Weights of a small transformer language model: a variant of SOAP for these matrices.
Each number is 500 + 25 x the weight over its row's rms, rounded and kept within 0 to 999. Layers, rows and columns count from 0. Numbers have three digits each. The size before them is the row's rms in percent of the matrix's.

# layer 14 MLP down (transposed), 768x192, rms 0.104, rows 462-534, columns 0-95
096:495504508509514528492527500528516526520495538503500509487472495476502508547470537507481520538485498522490484523480523486465525520449502563483484480504511495505499589502509487497496538459476469449501533513498543528436474512485495479505511463560483503508522472488551515512488489553496461515
098:478491530499530484494496505505532511535483506523481507458501493528440527490526506454529540524520498525514543450526528558493506486471525537507516474457515503478488516467529489511445477530516480521523482542487471512523469514531516516511479470539501518524541491475467475502471484560515481493
102:477478527546480514492508472493509500477487475471515492454466491479490511451512522483506515530476492517530488480532475532490480486489488491530457499553500498493469530449496515514494526515521505502500512472516529493540495481510525488510502539505551542507519512499535512534524507515504467527
100:550538496487457521498517481528526516470541471540522498521502523523476472523475474456523510501518514473514480500474469502475495469526500495521528493512487490501524490471536502479485540542464501456506494531541548510477522506509532541504475487468490493542507522503505499499508494489491496485
088:494461504541507527471504487494533461491485503494532461499495478495509518480495490457497513437545510489533500484466501550539488501493472464520544552480495485557491525550515472515512450533480502504507500544497493485483446488521499526504496523518467520546460534485459526505470509536533477532
087:435497507498499486507489474522513499479520526514472450482476512490449505463458517460499500498470528507501492494505498535490493476516506486483479524498529546437469507482442487503467545512546477520498471465509456505503517517540518508466489489499519447504509515512525493491516463457503480483
098:530486550486488484540496507533498501517521501490449488530494496493441525473487511484567470490502463452509478482505485484471467468480471496524480539454470512494461467465509557490514503532509484467510532451522506514487474538494523461509494517543540514508475513470560479524487511519532492485
091:501511502504464504576501528494485460491488496483459521519471493481494496512533529450477507455511514499510459498516519468549463472491478479471532557514469496513459478460487553487487501492492530504538553490503502510506489487484519510504494491483480491496505484533491474552487486504524421522
113:490498491508530490530500504488497458495477522476517471481496482541491499444472477499489469499513528538533471500552483520478531496485517484454484493450500510513510475514529496588499484561505494506454473509496504513526508522477560528499497538542496451509467505515479510495492533531479507504
109:505453510488513496530527512451452508481479532507559477491514493542539509501523511497515469506541522523494525465462481528518508475487488488513487496473538508519514526454550540494500530512528514531495543459501488469514494496464511494471448536498511512499496524487512495519502506538548525523
101:497495527466480568568522475487485530504489535533515487481524498534470548502476480511449472472503534471495454494510543498552478552480501498510504483500526522501513518421483526506480487493441502516450511494504495455526540522493494499479498478498519494515523506489509480503490544503478510497
094:479516531547474491468475513531541471499499518535468528517478498485472531494473507479527466558476517515481501475506484531519482493519501499505487544433475483502492511481523483528507512493535519517500538482514499516516497479493563471500493514488516543503488560521532497482491505506484487476
102:500526493504498516487511502528454473496563468508481470453507507526489482501491526499525511483511498532496469533492498543498513511480430525489519481462520463503499512519570505493504487486507492536482534468511496467506516553496496491528488517466471472480479521509523524523449486484501510494
100:510487511471484481498508533493476589442516540461513467491476495450507467491514504526506511490529510503493544495488545533557490505513497493498509505480468451493520490512460521500461515465528453487462505531472486536482561499495488494504476542526501542476497477509527501446503447500491486498
094:501516515520456513492517545490495526530545494534505525459479445461476482520521534505519494544490469477503484472480520490538489505528443504503471525493486491501505487531519483544503509551530521499490516461505508521515526462515476507497532540525505528531488528526525472565526492539518457487
110:525528491487470482477513549514521570502554456460478495512529519494500474446503514529507502489506478503516497525473538514540506573479471527490523526534479506487488480509472481499508474486497504514523548511444538538488473504516531499513525498502502518534494464442543535490508516510501478502
093:546516497472530518460570536484504522489487489517519523514529501516524493507491514533473486498472495502525540495461489499504521480487474475507497514496493519492530471475431555483510481512528524491484475471539530481493478533471530515532497542477510488501504544530471493514495524505498557513
108:495492453471494492506485523505493551528469487543510491527545498495477472500521518505497486520441472531473467466533557494521531530541490474484485480462471478552504496505503520515475506507502499517470500508482492478505498468460430528505483551508491547496482507496527505531511450511514495501
109:436470519486507499527520491483519471522523452483482486519515521484468488533506466461509498468498492467547469510507502485521539495521482512517494535553524499501456502489500481492507488486552524447505468457514523582497514532492479487477497465538467510469493468521550529526476478554496485508
101:517503497495511480513481500518539483493538534440502534499491513476509532510511519448517503543532488482538451513488530555477523539520518473522485517478490487521496504500482521528529432520506508536515508499548520499512507475481481482491509473514478533508504520539476484527463509538501523513
110:512526513501502524519482539470507542484469494489485507466489506546493486508493545472523440509533471451475467473461487516522482503479476462502502468503508488476513476467515525515462426485495517494473481452499529533509528555468506507516514546478478481489472533468516522495537508497476467526
084:510489501497496478506488525507487478529520477496525500480484475471504497498514498524469502454540441526517528463528545464477508466508458480475533482523551493507479451542458515529485448486513529488478495527512485526478503465458496542496515511509508479499487507539558551515536483506474516504
105:509440486503539506499458536484514496493509474492486509548501504498484515510505493501511528456511513495516545511529520509439528529463477451506527489484517496537493484516488522515480458505482532483474487530493551524490535450459548477457516481524520543509435534488496473515510470493476446471
111:481462533485422487535526527492504514511472493487497484515533458493527512500504515458557493520488449496499541521513540458526519500495495497484486508481562498441511467504472489544476491511509489495489470499519475481495500473464529488467484524514518474518476473499509496511506485535500472561
094:479499470517497464450510537527490470546464517540483520524479493458473502495515509492524492531513496470512499494519487480490523478493501467520499540499488467522530460495530496503527488510480476476530483488502517479535472472498513504479517492520519446518493565520498535506542476499499540565
088:529483433447490508475505509496443509499489538506535483513518508496480501464512461499542480491517501519495556530504509513481533554529524522457479470530520524527511502521461502501483483503545495459476481486468515487495559527473479489535502521516529514534522518510466480490445475526552465500
106:505493457446483482486506547508520482480524484498496484520482532524464516487504488484531489485514464434500500516479514468497482488499491505518541466515529548474461444496498465511537502466497508536551483479485528469490515504481491489515538509523481558481500443496509507489513460482473497523
103:500482504525513530528520464486490498462502495484473513551517492500489533537526472506526532521525497476494501554488481497495499482536540455503522523514471473458469550504476518525501542485473520496482497465462516504523484530500484537475476482473522499465516445501515513497496530500511469492
098:510491489492492543495489518500521507520459504471483532473500549520520549496519462551494506480502536539503511517487483525452512531526507486511492491479514499481532506466498512508470548528513498513488494543526471525469501461554492547485489519557519511566504520502494499513504515490486451492
103:469517504468517501521466508518479502491459516535489526478480470506480529486480512526503525482533535480506500469505509513547532506523504457505498544514453462478513520463499539480513523520496505476469493501522460468485478501474472562479495467501513559446568485508509525509493533495516501509
096:508496486523465511508517488498465513488484491540526502493506459528496499462533461487486506495528555531472532494496510479501564508499467489517489506513517474521506511457458481498500519557517490550481515538513510499479546518539506485518559503487467478525508531495494482498504509494507484519
091:508497472500536508546520531445535476465548516483510503492503522487523473496476559440528471506475482527482500519498545514491547514504508523506476495468525469510486491494552530500486518457482508468525465456488518469518528471523536475492492549486472480517515521486476526528503516508484483489
098:529492479477490466499511507496490504482493511527466481493514500498476460494494517497536487514493523489532500471496493481523458501519511455479505513490459490514456466526535484481514494507479522468529473449493494543474527489476527489509505496495483474506479489502551530518466468444490569527
109:496531518499484550508510521489511515464473496454509522518481499495490494486505516495510472453521492508497491476458504485512481483493470518522488539426441489545509509496493522505510557489564528471510500456501514466514493485507525477498478502498470528498500510493539491484487515516473508511
100:501496470496517460477476495504456530480493452517510464512505531523487499494476546500501476521498541531500537519504511481526500526540506520532507494522508482471523489496554470513487505519522432474517520517519484544487422532483549514504483478516461454457544492505487492470528508475527530473
106:478484512469526484481506474473527499537489511489485480504549489497464489501537493467470514496510481487503445491502500471488512485499498458522527500509490507495521495510527540502535505533475539500518536476523519504522475458518488540449539510553528480469470483512519543511542492470464491488
098:485516476439501490527511525459515505535481534522507527511502446494477483507529489504490493501480506511494465492484493485537498502483506510468485433551509533508531466530551492506466516518480439546529531480479466500518445502493468468529504512532512513473476464469484515503476496506537513509
095:527496500527499495509495457425461475449490568512480499487518526523479482483502472491515493531528544481513503499521504467505487516472519473536477527522506525518513485508529506532510523472490499502491482498478487481476472484448523509556519479462472518504498514455515450511473465460524506499
091:467492535472438535514509479489489530482485512486508495502468501521456536408504518526517434528465504551491499473520492522522527454480499484496506525508484530542472491486528507499528472527513522485489498453533518508504531541484508459516463494495528516488468513539528472505475504502493534503
100:488482503506482481491448507502448527475471467470468493448539519497516474538449487529513515508528502505462470480530503483483489534491539484505521468486511520474525453498495474507502477490491505542511482516463493504524499528479546492534511515487540502483512509516533466527518490491522540545
099:465522453520571532473533446472509463532524510516486493471504487494518471509555469520456541492459510498512532515474485498489524505496486525489492521481531493523511545488515476500508532459502480473478481500507506471505461471521455493527507506539492537522503462511492488483541507539508488481
085:531506524538493449498505505490483541493495484514491459525498489458491530497512470474518505522491554514488469487524576471522475503489529486491525509506473515517461550475516503536498490510516521509513500458501525519504488516472527490480486525512501506448510536466516469490496498478529493528
108:485463481485495510514548490489499491502536472553462508507484496492503511508510500508517470479482483491473513489508534530539498485488525519518464504494513492538510490532523492490481510513511521527520487500478516490506481527535475494561509516490509444550488524503539522481511466511512426499
100:513431469487488474464511476514467493486504507528491496499483520484512513518497480537525462449501524505487479473526492481521516543501516512494467545478502482548480499506495483541503464485539499504493537494515526526499528513454543469517524471546547489526528502481483466480523483508510506517
083:514497453510502500526524501489483476524465549556533504466509489528524492516508462494509518546508517529514488520513484512470491502498535478516491485520525521477474540472509521484528542508480526499487503482513508474506527469476491516505507490539509476458490558549539509520488491476475493478
104:538496454513506543490536467521513483469527506508509462480514504491486493482525516471532494505529530491489480454500488539495472505467477525513518445477498508516540473461512505498537511468462510485507501491525500471495512468508451489507471494504508484478498508503484488516508516508508549535
100:530501485508500508498457535519498498517519498474466480465519505520540499523498513456506508498483502493512495546477501528475513496481493495511487487509541494471529482515526476515501526494467459511513503507512486503500505476452506483474497561532503504502488487493477515520528507509504522498
102:494477471529550530531516505513539466484524454489494454540515519478485471520509484482502507474489506536473524511442488469455490523471479477510496535534503519497488535474465510502449493524492496550505472512498515454494513512473475502483505512480510509541493513475486533542476471471503509486
089:499507531485529491511482514465521487495511491493522479500545514540519494457499521511483536464527494436498511474546506477471483547501496493543487452489487520488497515515543492529517539535537448494477488525471486489458533525460506483452524473479523512534511518452475515498506486517490506501
092:468516502499520525489451505504506507484501464504479518490468532526530500492495473529491531499489497538501516511514515482538485538512463538494516443505482534476510477530537502512506510501448497456532514490520530507512527442505592487494503531510509475528468480531528475469537482500503487509
098:505481509447512478473506498525537514489545452539474525482487509550475539521542493503505479462476469535487466531500491510512563467468506451470477434527477503463525506461471471522501497483501518465504541509457483502509522514530546488533518488521499504469499494454536461491503515540466493484
100:530522511508444442545547521441503513530530517469493488424507474536538494446478504510474502481495469486517502516521490547489521513518500531503448500488458513514529482493527421459495497484499532551516514520495506504514514520533493471510530509467508451497457504489479507463490497535513505537
085:480505508528504502480458469463510521527494493488538489457475496519526511505458503489517500497565485473532491487481522496509500481514493512447476496480519476506494519469509495524530505478533536527493497512479473503488543529542450476517521496482473511472499530445537487486529548490458517485
107:493482487484549488507505520490560550499513512471512499482502503519520497501495521541526524490521500502452493484539502484509514503538487469515519471501520469443478507524453536479518498508494529476561530506528501498494500470509467521513491514500521529516532507436462519498527471497489527496
105:547492502468507482492510511487495498506501482522493527516494523520482532483459517527470483483499472505501507491520497494542535518505440505512468486474535482473515483524527550525526503503502501428520479495469459525482483495552474500479471505502482488478468482527531533508512531471509531499
099:497526463507486454501512492452558487485522526566518494499460467483511475477513506477468509529494519481509483505439508543487512458503489567529511507488512488481499489519534540491461467501506528480474573488554510496480511514436508536493515484513499482493498500526471505517505489508480462476
090:499476469480539503510503543438471544509469548575482512490509517489506523508477492545470468510468483482514515482524509453533451453497498466522533513556465449494489490519479489529455536540527520453476496483502533485477536515513494510473494490484495524518514503508522519503495479509515490511
101:494499491482503510518487488480505497542510500540537507481452526499526481515508455533473519500490462479471458510499469514513523518508506526504515484470497524515497503491541533455512465468475516491501490532536502485485491463475497498521496533521528515479547496423496548488534528514497499516
106:481511497469540511533529510495504518471504476530462469529521504458470512527508528485453445533505496506462480506455483530524535515500463511519462511479533452514458535477535507535531519484483483532511518541536452525521475490483494516508482459490471474463523503538511499499515532515511527466
095:447484481500502526525483513512494508494525553448484507500481549515498512490472470505463474510525443495484513481461513533493481482534508510514501489531543519520465512528512500491497523524509496481483518532482499463509559507548510470485515454483471538510504498479491454481481519488506508505
108:445497458510491523516552474483507539455496477460512496473512492485527533477472510496521493496491478525499517498499481461502520478559492480512496501503426469456502535492522503535522523472563495533520503440477528559519499520464547469508493518501537494447511544475490522476518471527503470498
098:436554477474474484487519464508494481453522471474513486502503536533511537505456507471483504487478513514535493499513484514493527519526498496496474508491476502514488477465513531498520524489515512474517533462504478532478503491521425479523497526498515538494478549477496504495480473469496515456
102:474482532510499488529515536501516541470522504519477516539468504479499503539508468498468484541507481507532556487518511494504464440491478532511513509458508533486496495478479478484535549530495514509499468493475535499485512549529481505545471488508530497487459491495481530523500523486497492504
110:492554474523502498532500504496506473531464494525525551495503491480477479472468441492500486550488487479507451484556457491491482511515501523479465484528482508506498491502509515515469481503489565512468514446494514505570477491492550450482534496503462490528522528556479526490493483472529493487
103:490507482531504477461489504506533521502510494535518483526490499480528497491526517506509457572497482508442499483497532515498516495488516454506493468508494476484483551493521469468578530496481500507548491511528506498475513517498485453468461475484503503529490523492474555486513515512502500453
105:504495513524479526536521490501469484471545485525502472489504546541480456479508481439512474494495554513482529531508485498528508514511516496478498503510518479452542526493494473507535495495479474517520525512504483507496477461483512565533494540495487485516500481494499514487509506491519489491
105:504503493511496516545540500492486478509488493488491474521514471513483495510530477506508496501544501492535495455466531480492532539499497475485497487473485483488456525461538475487489457446496482479479497484504470557532542465527480478474503480500495497460546550474465486538492503510510473500
097:496495499471470513464486506520497494520528478522518499536475515553435500450563512503517485543549461511467509541508454510474486496489501515519503522491490494508533487520511516485492431451476461529484496489515492506537492517546530526501518517505512485470457542496527529510482523540491497515
111:518460520486515501515487465495501488491482497504464494526492458515457536498489504510506530476500496509459528480516520499549535473526534475448521504471547493498512488520513517459496520533502545536530505493513492509513530492505470493516459518528488529494528466452531503523466520493500557530
097:511514497497516492516569516495537511514482453543507482528509510502479520475470474501479511491513509506514492523455512535465510518511496564484501514478495526499465531464528493480512494539491520537482510532488538506492529524516497488479474481498525475480502492439494485460508504484500463508
103:533502493521530486478531497498548514517503493505482515501505471550509527454496505523484519542518468543521458460447535522520496491551492490510468518518462488492502498547484479494513464537508499497480554488515466494499463507486478473529533512504477489448487540540471495473509541503485496516
101:494489532496492536502502517493500515488483488513486511545488502501514536487488507494495486451522503489517482509486499458438486480457475491464505520528508524515511526515514512504520510501468461483507495517534501472466528513528528492504490479503493497494484505519526527497475440530445494523
101:490522485506486503470520445523485525439494478497528514496540477514496498517505505553467486497526515566512526500492511502471501510479501496449505451487519503476491495454508515538466511457550471525496566538489456502516467484522472504487480526478503514464488479502430503545509485522521457495
# layer 14 MLP up, 768x192, rms 0.147, rows 463-534, columns 0-95
094:486553533474508533490507489539526517492499527482521518532464534512531575518534526497484492466490481448502476533500485447481504523504477466526477439490476497509512532506483517535496535500452493491491492427497502524492460455501493480490492490521511534547485456490480477511485519508493493497
103:472524461497515486514501448464502507496514495513513514511506511526492501513542463514493468508530500529527471520485546477507492549490493494489509523465489475516510492507541467542539473495505494483435526525528467532514475470484503550462486518521443504509496497478477492463489470469476520472
106:471490502464481494562491473558526475506459535477481508527520463510534527504550510513502528510551561488463525489481490483508469506456512513466502531492546520470508539468499520491512513498481458530499486497467500498474508502522505476513510501517551512484519484484489529478487520492508493506
096:510532514472510476533488472504474499510509509450484553517499494503469495533505521506525508533433504525454494506532505461446474526499489520485452445531477521469522467460527536492496520470518482454500494495507506537536510482483494480487523531426532467464532483504480495491487445460511531487
095:514469493534490455516514478501501435451483501503524498516529503471532530515512488504480522472536464516477503506516489473511504492483471503530521477526506448497514474503570523548515495461498544469495473501483539491492508475444441515507519459520506507525479447494477533510501532564478536508
104:495525495516501520499468512454509526530519483471576522516507538531455458510495478489504538504467520536529490478482525512537529495489463476486556472494460505497503526521501500514470512527522531447476469489498519468526498482532463518498501486480480488548482474496492511475474477471480535453
096:467510529452481504513477525523496529503537484540514467489520492514461487505456498497481496569489473492488512500483498490497505507466504539498446468484489523543541491544502485500495462539475482490483456516533509528437499482498501520448509495506480495484504541487498527456542513464509525494
110:488519543490493474465544527477515480494548504505470471498518487536522514509517487545509475520482502521525481521487495509490486520522516486452495485488472495471495464475501482517512493509502524473527506470506465502540459503501469500496517469518481526480545494491495464504510484514532482515
100:462460535504481480497526498534478474500526504492530495510534503519507500519481501493517488450481523486517476471510479520499500481503475516520516504493510452493509475503505507520496517491472514460498522498473503518532520489515447505500509469516454480502480519491491521509546532519549500477
102:513487470553488508460511493509549471485527500489522520508509494510492493524486477505478474517509500549513523488485502486537486470492513461485540506541507433466449457539492507506522501534497486507514528535497548526484489506513513498485506447517472495488518519495519481490508532542504513480
096:493518490466492548497546478502507489549471515526503489489539531541490530466556456532515455485480510517488551501497488535498506480499492490477496506498517497491517473551500500523472465546494509512540510536482530529509492520486479487500490466508513482473476442473499515510483519505529475492
102:541522460515473516514545512514483542490500506475526451523481518450528515450469504481469466527501518536501492490504523508468496493502507509506505524489487533505490505484518515484526514470494509499512489539476510506472472554517494515511531488487491489524516512529510420523479507501485503517
101:476519482516520514474487503478521479538467485525517520487511519495470508489463505516517523513512517489519461514520474535462463454506469478488501494543448539519527484483493476507459525518459484497490542505495521476526511535483496483532511548508473476497522524466523480491555483471508498538
099:516511530478535471507466498484476481539499478490449522535499572522492536490497477463491447479464516503508478522498439533519542487472474466498480498483517465496521463486456445492478466514483466508488510510513470497491489531513531537531473508472477523472490487510537493493458527485532550503
104:497472483477493506531468492503482514461496435481524474517539481538476479510481520472497504501496479522505519565506481531498492509490516511514481512538531498471442518545490486498487504505532466475502490506457527491531520514538476485487486516484506531490506514465525513530493529514489539479
096:482470509511496488469473479503512496499490515476489474498498530456502504550483512485490490532520543480477483517480568493520485532521517513470483502536513476467476483487509448507520489496506532549513534500454496518526489468520467518438509497495511472488474508472493460490476470458497471500
103:509508526448518536515487520497473435510478500510491516476490466525488511460488536506503494488483555494487496513526520461523480492463531491504516487518467491515525522473484488485500478530505456508491541515520491577509449479504512487527519499455558526507544440435502500526479488498482502499
108:511538489525525481492539463523437475476472498493501540489523455542547487458492468504480511512503491459524477487513514525505500512466502495479495472501525458498526502480490506479502500515500505512504508524529460482444490471535517510503493462512515475542529483505499498499484501465496508517
102:537514525490528504499484440474509465489439509493516507508509474494528467485522466470512522499505499526514492528469473541483551494504462507574509516522476497510491523544525503486502482510503476480483497506486503471488477510542506506511512519469495453471518523508517513501455533473501456529
105:473514532513513481516473480499512521492529522464529480473501466533462502503472520533505467480492459526460505482515479474522451493482476499462507494517484546532493502487483519492464490517516493511453504492510512500454494456486482480529522514469507497490522463469495539493503516477493495550
088:519520520548493465489510497494519509481503490489457538507523533507508536516541490518535510495456526466501480557506459503551509547468501494515519548502525480447482480483538480501499519513461504526524495465481489509480512515528487470496507507522496469501487487496473483508509485496523484518
098:511525483486525498522472506536461490490480477487507501494508490481494469505524493518492493540499528497457482494517469532556511514501501509467514490530480427489511496495499502504513522541532472497485482484551469513517527545459483447488512511522531446465469525464485549477516494501508497527
101:455479503499493493480474462494529474472511462460520460525522486523484496455498487471511539501523473482516523433492469480534442511476464529502445520524481479518501513548514517477500511527464509533490493507529481478527480524494499486486512543489482470470517483528501494557507461571540510497
098:523497456491503473485500496493462499500513481487511516492531477505520483560460508458496502473522507471488511512463488480476481485518499531517495448525544531504484524533437497502467488490485492542493460498511458509500510513470479512505494521470499514501497446483494476432468545494491497462
093:461489532560472509501478480509525516460502455468528488523536479494515492554536507486523529450489489516529428489488455516492497467441507515489455510486508516488486475473543513502538532497458511519490469526510500469506469494468510478480508481472518509494511552525482549500528482482477541516
103:523482496527475503497511508496497546489503516475523463481510474470488488531492490517479558477477508525516514467462514499538486507505510493494521529499504478540470515512454526498515479499526459503472516467487547542508503496494536448532533466494517485494544478469510496500518522491488550527
104:539503451503504551521478516495525545488484509494524504507473544495477504491450493543527516513526527500460486537507472499475520492516462453536526529511483493469478518510498465507522515488530495490501504551536545504477510556513524498493451472466463485511462481493446470482483511525524445465
104:509507477479492506526522455523464519493555477488535527555535483471487465504492520477486502521503480462500490507523520474525483495501484493451490519518556492508486511515514487522453488496534501505531484483440558478525530510507498519501510498499503517494506489516489489458480510548482543507
103:517521497523490541487507534493519434505546500506463527484519568518497480522482486499512484463466519511525493490491519510489509499536507514493556480489470507498489489553535470484430489483509490507521519507521534557554513517499510501519507486470465452550458496504481489462525475519458485492
102:490499469538508458513509568503498480488495467471474516496519469494495515527511494515461493463491465494495497520512546488501526448476518522483512489499488478505533499525546522517520514494488523492499491477505503496470471484504520521482455484560494481483558482504511524491479470523497519553
100:505483464516464511466454493552515503492467516501502518496509464488518502482536486529486544522488541497487461461440473501480462518497501531502533472475479518486489506493502520467493549537468477543505540506512500528497456503502503509476518485508496495505491505485508451490505505491525495536
095:507505512489515526499496529501547484515517493522490509487489464511526531519497481501470498468496505505530472516514519520491493553518459487478520482504537510484540487493506515538486512468518508538495481479498526495515493480501493507530490521492500527507519452538500494496522538466502497458
109:572534501542520479489530484537519514508511526507520465530499523490500451530490489517514517470487469476498476549493529484488521490476490475472460489518455487484507530494460519485464517470521459480504528499482486483505530519460496493517478492484496448481510502477496472507524495484449516529
104:490545529486474508515525493533586481490496523518474535509483508463508488539514503505493490487504464498502469465477534491473505494495466481487470491509538509518465545517458514516507515468465487523495477501501489501527508463520472515522503469511513547535463537517484516518466499519472484516
104:510485507464470460507486479524498502466506531492470430533484514550515475486506503579542484501471529467471481532528482540512524535497495505476510466500508523497440521505511469493452476507488500489459516537486486522516504516492512507537490484541514512503490490480502515537544490542483467541
102:479525458520553468459484491493503489490518485463497485514496516500505542491478496494498529500496477477491539467472517511517538511520532510505464526440499497494447480502462509525511532474531515500516469512502490491472563478498503491489524527477479471515495518490511502488468489500475461507
095:520506489504477508512520504502510461533497470492516495443494477507495502487497502489494535466509512542511500498518471519504505489545473557477513417496530540487494499456499508476499510498490492537523495477482492527491523441553419496444486488491531502499529514524450496453502502480476492491
093:462477508533494502516503517499503450505472513471517475485499558481526527544494532482504509480536544477521493527514461481507496522519505484527492508494514537465500473472477493517467470458485536498507457520511511467483489510514484466481478531505448503476522482516465483466500508505483497442
099:500521480521455470522529473476521481473527484456545485556473455519525448533516483493513517477483478500530475469506570455480494497509488507486474520484502500502511520502527524496517480518537499518474496514530461498508554533462482515510486502498527494571509500494485524449495489536510481486
100:490499565504446483530495525535505515472461465495543496522525514463474519470496490495522454475481550536470509514477510524483477513495469466491519495514516525488511513495538531455510493487452476477505515508528502502491497494483498493516511552462487500514470541497511498518512502473550523500
093:486507470481512503564490471513517495505506472492494493498505458503493491475525476525504483517493470580495545495490450488538518527483507532505501470534508470483487515531480498491504479498454509492525521547450512495471526517505497480488519477481530519508552474473513468495487450485473551531
103:494512507494461474493526502540504534533452475467494479526468499497512524496516488507494508438496555519488464475468522474503447488472510480531548480511530501468520506500490500462463494477521460504457554478501500506495526489467454510482444486533476464536494506509472479493491483522513486469
100:455553516503497476491510521483545520474494553436531474509493460492433503471508479507528517504500495510542508454515493476487501441472501466502517533520457523529466463468517527527535531502492508483492500491475541472484454506490505484493509520498469549503506532505535465452523491469496515481
087:505513527518496522478501513471521513518539464500488499508498450468496515506494512477472482454537496505505516510525542509529500468478491504471470543464466489543499473523478479478515470543543486459491523475501497508471517543486505474499465531471469478507492485490452495487491493509484516535
100:464450512454498494506552487498514501496465504496508528495479523469511510494501528526512496468459477502478535483520499514473501505475502521520496498529496489511498532504505481498478475523508445443496495483482484542494469509512489496518463523507506524484525472546540522501532503552487509534
100:481549480489469496498528512503460454435556527503529491489520514540476526519515455503481455496531502483505497488502508504512491480503524489506501499483544511504526489494538498526488463461539502469477521499482514490525538496532482484516505530473507492503463500530544505490519518509518496492
108:514511529516500488497514524515502513461478532490519512494461480478500498529483516511540513502481476480507494506458475494480459497495497522468485503483528483512529487544546511482550518447520442512541513548505526497452545456505549465506492463554529480555526507496486511480511517511465508508
103:518452497523490517492476488504501534476512480470531514490487451509485501537514481522497498505522503540502476507478487517566468523501496467513496519485520497476502508480470516518520560505518484496486501471519470452535533526504500509491493534477471498479522465476483472487456511531549489496
096:499523501480444487476529483477478485563511489539509523501512512470505534476539512528535508478517491445480463497467492510519527476478494504544498517519534489475489490504482548483492519505527490486505548534507514557489501534457480478498508491528522539453515490526471476531448529487453501535
094:520486451514486495524493525473490491510478449509480510467504481520531508474504487517478504544460519466502507486541471459504496473448506519506512518512517495531525488455508511480499524472485554502498514483504515544424479505505486504508542553466452461531498514504497503479471535477523519449
097:502485515547508489504518510475563485495479566509477541471437481514507498525506539489464504533517511485533510520533470486489467499537557475501516488492452536479490504525485523501503513467503537529500478462522508485472466480469503502508480546493477497552482506501507507517513496491514492509
093:521493466495536513543531508518486472497508484495463494514493505480512511501508502549456518517508522499512461529466487497503509521486477472507508481530486485491481508507517474490492465508473479513538467485546508483508504447478525562456534502507543469534525455548445519516494475496529494541
102:453567454501479495465508525516496523506513506475535493508495495510505505523500524483433501550512498463512520500523509514540537502469507532487519482433468523479533456537484440467462497460509496500490509468503511491497481527480537481511472528510506491514479499480495527509505499486516466479
099:468493478484506485436475509548428519497553522496512483530508553460503468500476500517456483523481464504459501501477465523505472478471493459485552496492471479491472493489475467490473497555473481502472456519504493513473508499520573530512527481520490464553496485517511479498502476530516528520
090:478486499494498520535520493536500510561466434456509525488531483511485486531514539500499491480512535493517534486457489477501519510490534457459491464492461468514524474497500504483501548536462535520521489552503541516520519530524496489535507532475501498567459515509464513454500491516501484514
092:523524476539448507527519436516554450483519448474514506484523470519481479507492500445486492531489478506476493518510497540558550502492443544508521516495524533509529503515518515500523537439492493475499491527478514491539516493485502466518439528514505515499488495508511494510528491475460482497
097:498502464505503536461467499524529479512523514520518505522484534488510521518511485480493477490516519457519500535508504484479429506473488521493516500484484462508551446544453471535532525522510477507519487523507504519485472515507510526508487484503480494506479483519497463462500507514508454517
105:464491532527512498513525437473521493520473490470467472478493515488504454500540453542465540502488542423510497523500501471473480468456511506511521498493484518501501477510491536535466546522490550501501500486498482481497501510459523451498524522476534499508548521500490482485536479509501489492
104:528509528505476515521522474481494453513494438532526507507513509533522545528491487502502486499500530487472518534499473474459493516505500484496496528535442518503553502494493474520517486523491492517514459481466509519532476507463452499511522566520504491492505505545514505513502497504502505505
098:524490500543488459506466499487550510477510533498515521491517460474505441495519495520463467507486513541508515502522490516504507527423512461531489527437470502480496469490510502493479463527515526482513511528522467511489535519480484482456498530457467503483475478493494544497512495552491479502
096:532498519495500460513480495500507589510511463512533525499513509474498501541532529525527505507487485527442514521501533450479487492477531480491477500497523457508499479513466539515558523523549495496508505477475518486549496488485551484518502512486472487505517441523494514513495518540499494501
103:523527525480509508540470504516515462523501491498495468459478528529495497437500503496487491502488483452461510522488481491481493532490478558510534468481473503499502506512552532497457546513475486531481459514492428529503469476485547542472477469540490480479504452495514490486483489533501516473
105:481448532503554516507520505455527496482515499484542502531495476520517465490474471527483527502458509537525513517497535522498476528541464454463517513460501512465471475518527514520529465490463521480483506484489470504444516483517508508496540490481458450532490500468544487498536495496501440493
099:464471464461514469529515514474524534478527521472521494472488469489484468473460540507528525468507509465520509469473521510475460501487468525534499570480464499490559500516490505520535508516552513467489520505447509494480486489545437478482513509504502524517548477480520506508485543495471484514
099:499522499535515554502560449536530515479532498485516476526502548488515491494510475487494480475522473486510511545496518486529491543479483510485511531492489469500479470577463461453518484509532466488519506490512510457446492483468487494476486515498521470540508505469509498512509509484530538436
096:489487459507506489502477517481542525516552502528529484525529505498494502513425521495509494495507481527480514529530503512536473490513503508505484505508474437464518456499526475511492526540512491522506512489499515523515485511485552517535502509497492482492511501508533456505496565504455520498
097:470492494507490518489545506510450504499507479500495476495530473496546476511463472491476487427479520508528488487535497483513541502523480515493475500485545520500506501474525497501466546549490537505517436508515557545543490490474468522506531484524497485490495483524500545503513507527435496547
100:520486498488497521511515485495462492513522513475507514496512480504492553470529463516529567479471520492525504530517450518515479488471436519515516482513477504533501471513491544517460502487470495489517507540484516505475503460532456443509511504535497457482508422491509517501507498508497505509
102:473519480538472508525521487544497520446528481527510505441437522470502499473480533511497495501515500520485460491514492497484488537475501529493511517474556504513475514509528471515478507473481504473511469524523498536483491464503509472514556452478454542497516487553494487507491499474505513469
102:516522537537527525516519524514497478491531492458498547479471484505522492525508531522510464498494476535508550514512513527518505505462522453492507521470512505514473528530540494507471508486498533500527483524507520526494498491468474480479488505443517462512525483506478488514465474502516477474
099:518504468488503521520461480511543476531508481495519569438522509479481450502543513507486502510540520494513501514510478547486476492518512495532510531484453472484541511468492495534540515474452475530489485479474498502512502494488482466475480508518494523478543487521500490504535500460550490500
100:482532543483513496489468506504475503487467521453495511456497527462473520496502466470534461517454501501527466520504509486556508502523465522518470494527501502525491521520481515530495522512492478479460478490532537492486465519516527498507488509467526468535497526492534497509532490477490503497